{
  "num_key_value_heads": 4,
  "hidden_act": "swiglu",
  "norm_place": "out",
  "positions": "rope",
  "init_std_qkv": 0.0502,
  "learning_rate": 0.00836,
  "lr_head": 0.00855,
  "decay_fraction": 1.0,
  "decay_shape": "linear",
  "max_steps": 2202
}
Each number is 200 + 30 x the weight over the matrix's rms, rounded and kept within 0 to 999. Layers, rows and columns count from 0.

# down: layer 3 MLP down (transposed), 256x128, rms 0.159, rows 79-82, columns 0-127
# gate: layer 3 MLP gate, 256x128, rms 0.186, rows 80-83, columns 0-127
# up: layer 3 MLP up, 256x128, rms 0.195, rows 80-82, columns 0-127
down79,159,193,183,245,197,227,210,166,204,219,250,206,248,200,215,228,196,212,198,186,255,205,191,170,149,154,206,139,153,193,215,241,215,194,175,146,268,136,174,159,185,195,186,139,240,215,186,220,184,175,202,241,244,233,194,239,193,144,188,179,190,190,216,245,202,199,127,226,156,184,186,237,177,211,218,211,223,156,211,243,177,219,191,190,204,204,250,195,180,192,233,223,183,215,231,219,248,211,190,221,135,179,225,215,207,179,218,227,179,160,229,157,225,214,157,185,163,214,234,144,214,232,256,193,202,193,217,156
gate80,156,161,217,219,234,136,236,202,171,185,207,152,242,173,268,197,172,204,206,207,187,226,235,229,215,193,217,156,187,180,229,200,172,181,217,204,149,185,200,233,206,233,217,219,182,202,226,188,213,221,156,189,198,218,191,188,162,199,154,173,211,168,185,217,234,244,225,178,262,213,228,205,171,196,216,207,168,181,153,207,207,166,211,208,137,207,216,217,213,212,162,175,218,229,187,202,207,224,207,199,234,226,223,183,197,204,170,238,201,149,167,154,172,223,183,155,178,192,226,159,190,200,179,239,198,172,221,189
up80,198,157,234,209,212,181,233,197,168,193,241,163,208,173,236,229,191,185,230,153,163,184,246,222,210,208,182,213,224,198,208,216,206,204,203,172,196,164,192,182,192,199,186,231,197,173,179,209,223,242,177,215,179,206,166,204,209,204,210,209,211,152,206,189,250,196,211,170,181,216,174,172,188,189,156,218,148,201,183,255,222,182,195,174,139,183,226,188,227,146,168,209,214,207,181,205,233,183,173,195,182,216,207,228,184,213,187,233,185,178,209,157,184,193,166,251,228,200,206,153,210,179,222,225,190,194,194,189
down80,212,172,180,215,188,235,193,180,187,196,219,200,262,164,209,187,216,219,209,189,169,160,194,215,199,207,196,183,204,139,213,137,222,179,127,236,160,189,187,243,157,219,216,167,226,245,198,222,189,216,171,216,210,189,212,183,190,176,214,168,228,214,211,213,250,251,237,181,214,177,179,206,199,171,227,228,190,195,145,223,196,165,164,234,154,163,245,225,233,169,179,180,196,216,144,208,206,182,168,193,208,218,215,189,210,176,194,202,151,225,228,209,193,239,180,155,181,194,190,183,153,197,230,163,208,238,218,160
gate81,272,171,173,199,196,185,177,154,191,200,150,160,169,207,196,200,194,238,183,191,170,190,204,185,258,210,217,192,220,150,185,190,239,175,211,255,185,143,187,187,222,233,191,228,187,192,176,217,240,165,186,239,147,180,202,225,208,193,149,191,238,243,237,218,204,198,166,162,233,158,262,213,222,189,218,250,188,238,221,267,193,171,175,206,143,174,216,228,223,215,158,172,217,152,132,209,208,160,218,210,186,181,171,250,185,120,187,224,210,252,170,235,213,246,191,200,201,195,225,162,209,160,183,217,172,155,257,240
up81,158,233,210,189,155,215,178,206,243,193,211,218,167,236,250,111,171,243,186,212,182,256,187,233,234,184,232,232,197,233,140,256,256,202,233,266,234,218,189,149,210,215,257,252,231,221,195,226,197,162,211,188,207,219,162,240,197,197,179,207,210,170,221,207,234,202,230,209,222,202,214,203,236,180,250,181,216,189,204,186,203,184,186,190,136,211,206,166,201,203,193,257,265,237,245,165,171,137,166,255,235,153,217,175,241,233,157,129,175,152,214,136,182,191,171,194,214,252,201,218,227,210,197,209,236,161,215,217
down81,208,212,184,238,233,98,150,174,225,201,187,185,174,220,223,206,123,136,188,258,242,190,193,196,239,123,149,196,177,204,208,225,194,199,236,193,183,154,222,108,157,220,217,183,227,247,216,175,181,206,163,206,213,152,160,205,207,247,218,203,247,171,183,185,260,187,221,218,209,216,192,190,224,199,213,203,132,147,271,229,205,221,253,185,170,231,153,243,159,142,198,218,270,223,168,182,178,131,211,242,246,244,218,204,173,183,281,231,202,197,221,208,214,198,204,161,277,204,221,150,232,215,158,243,182,169,183,173
gate82,181,150,203,198,219,210,244,180,222,244,138,175,174,162,229,212,187,232,199,205,224,250,167,201,146,139,192,144,190,172,191,148,168,245,191,217,186,236,216,213,271,188,181,173,217,159,223,159,208,176,216,230,177,227,242,211,183,219,228,206,216,174,241,195,212,240,197,143,185,195,210,187,196,245,236,169,197,182,226,148,177,259,220,202,217,182,261,216,202,142,236,174,235,228,222,231,184,218,182,178,230,221,227,197,188,202,230,205,261,193,135,236,184,235,170,212,187,213,176,193,211,200,151,202,141,114,243,172
up82,226,207,228,231,249,202,225,192,193,212,166,151,186,149,171,190,211,193,192,110,186,238,146,214,204,219,163,239,174,183,198,211,200,177,251,205,191,257,177,188,229,226,260,132,222,138,255,155,191,122,177,197,249,210,232,178,200,209,209,242,172,168,152,213,198,193,202,149,177,235,158,216,208,257,208,173,241,207,204,190,192,189,212,116,226,175,192,191,219,160,210,183,210,234,231,215,251,185,199,162,210,213,258,199,189,162,206,224,182,185,217,229,197,155,175,163,179,164,204,173,180,219,229,246,184,179,234,211
down82,194,216,215,166,206,222,171,213,191,222,208,219,161,239,227,196,308,188,216,187,187,174,201,182,166,181,162,181,210,138,201,217,227,148,208,210,259,223,191,213,207,221,212,192,187,237,209,186,195,212,142,182,216,208,208,194,214,183,240,188,187,207,222,207,218,197,191,164,193,155,146,227,170,177,181,163,239,212,245,200,207,225,177,154,189,187,219,197,201,245,148,200,178,208,183,224,218,207,155,255,151,227,166,214,154,195,214,231,230,203,208,175,237,188,187,183,197,191,164,206,163,203,205,158,194,215,219,216
gate83,171,128,196,148,225,217,234,272,176,259,175,222,150,199,275,179,189,199,225,150,228,179,199,181,195,178,143,160,202,195,182,211,207,184,248,213,184,185,212,203,187,250,206,204,164,232,259,152,216,215,216,164,243,141,173,250,175,217,155,198,281,196,215,244,200,191,202,205,116,211,175,207,205,166,176,206,184,232,203,196,200,245,149,248,231,234,197,206,265,184,186,231,259,152,191,201,190,232,222,207,261,177,174,168,255,179,263,198,215,168,240,259,233,184,190,257,197,178,238,184,219,188,202,135,173,264,203,217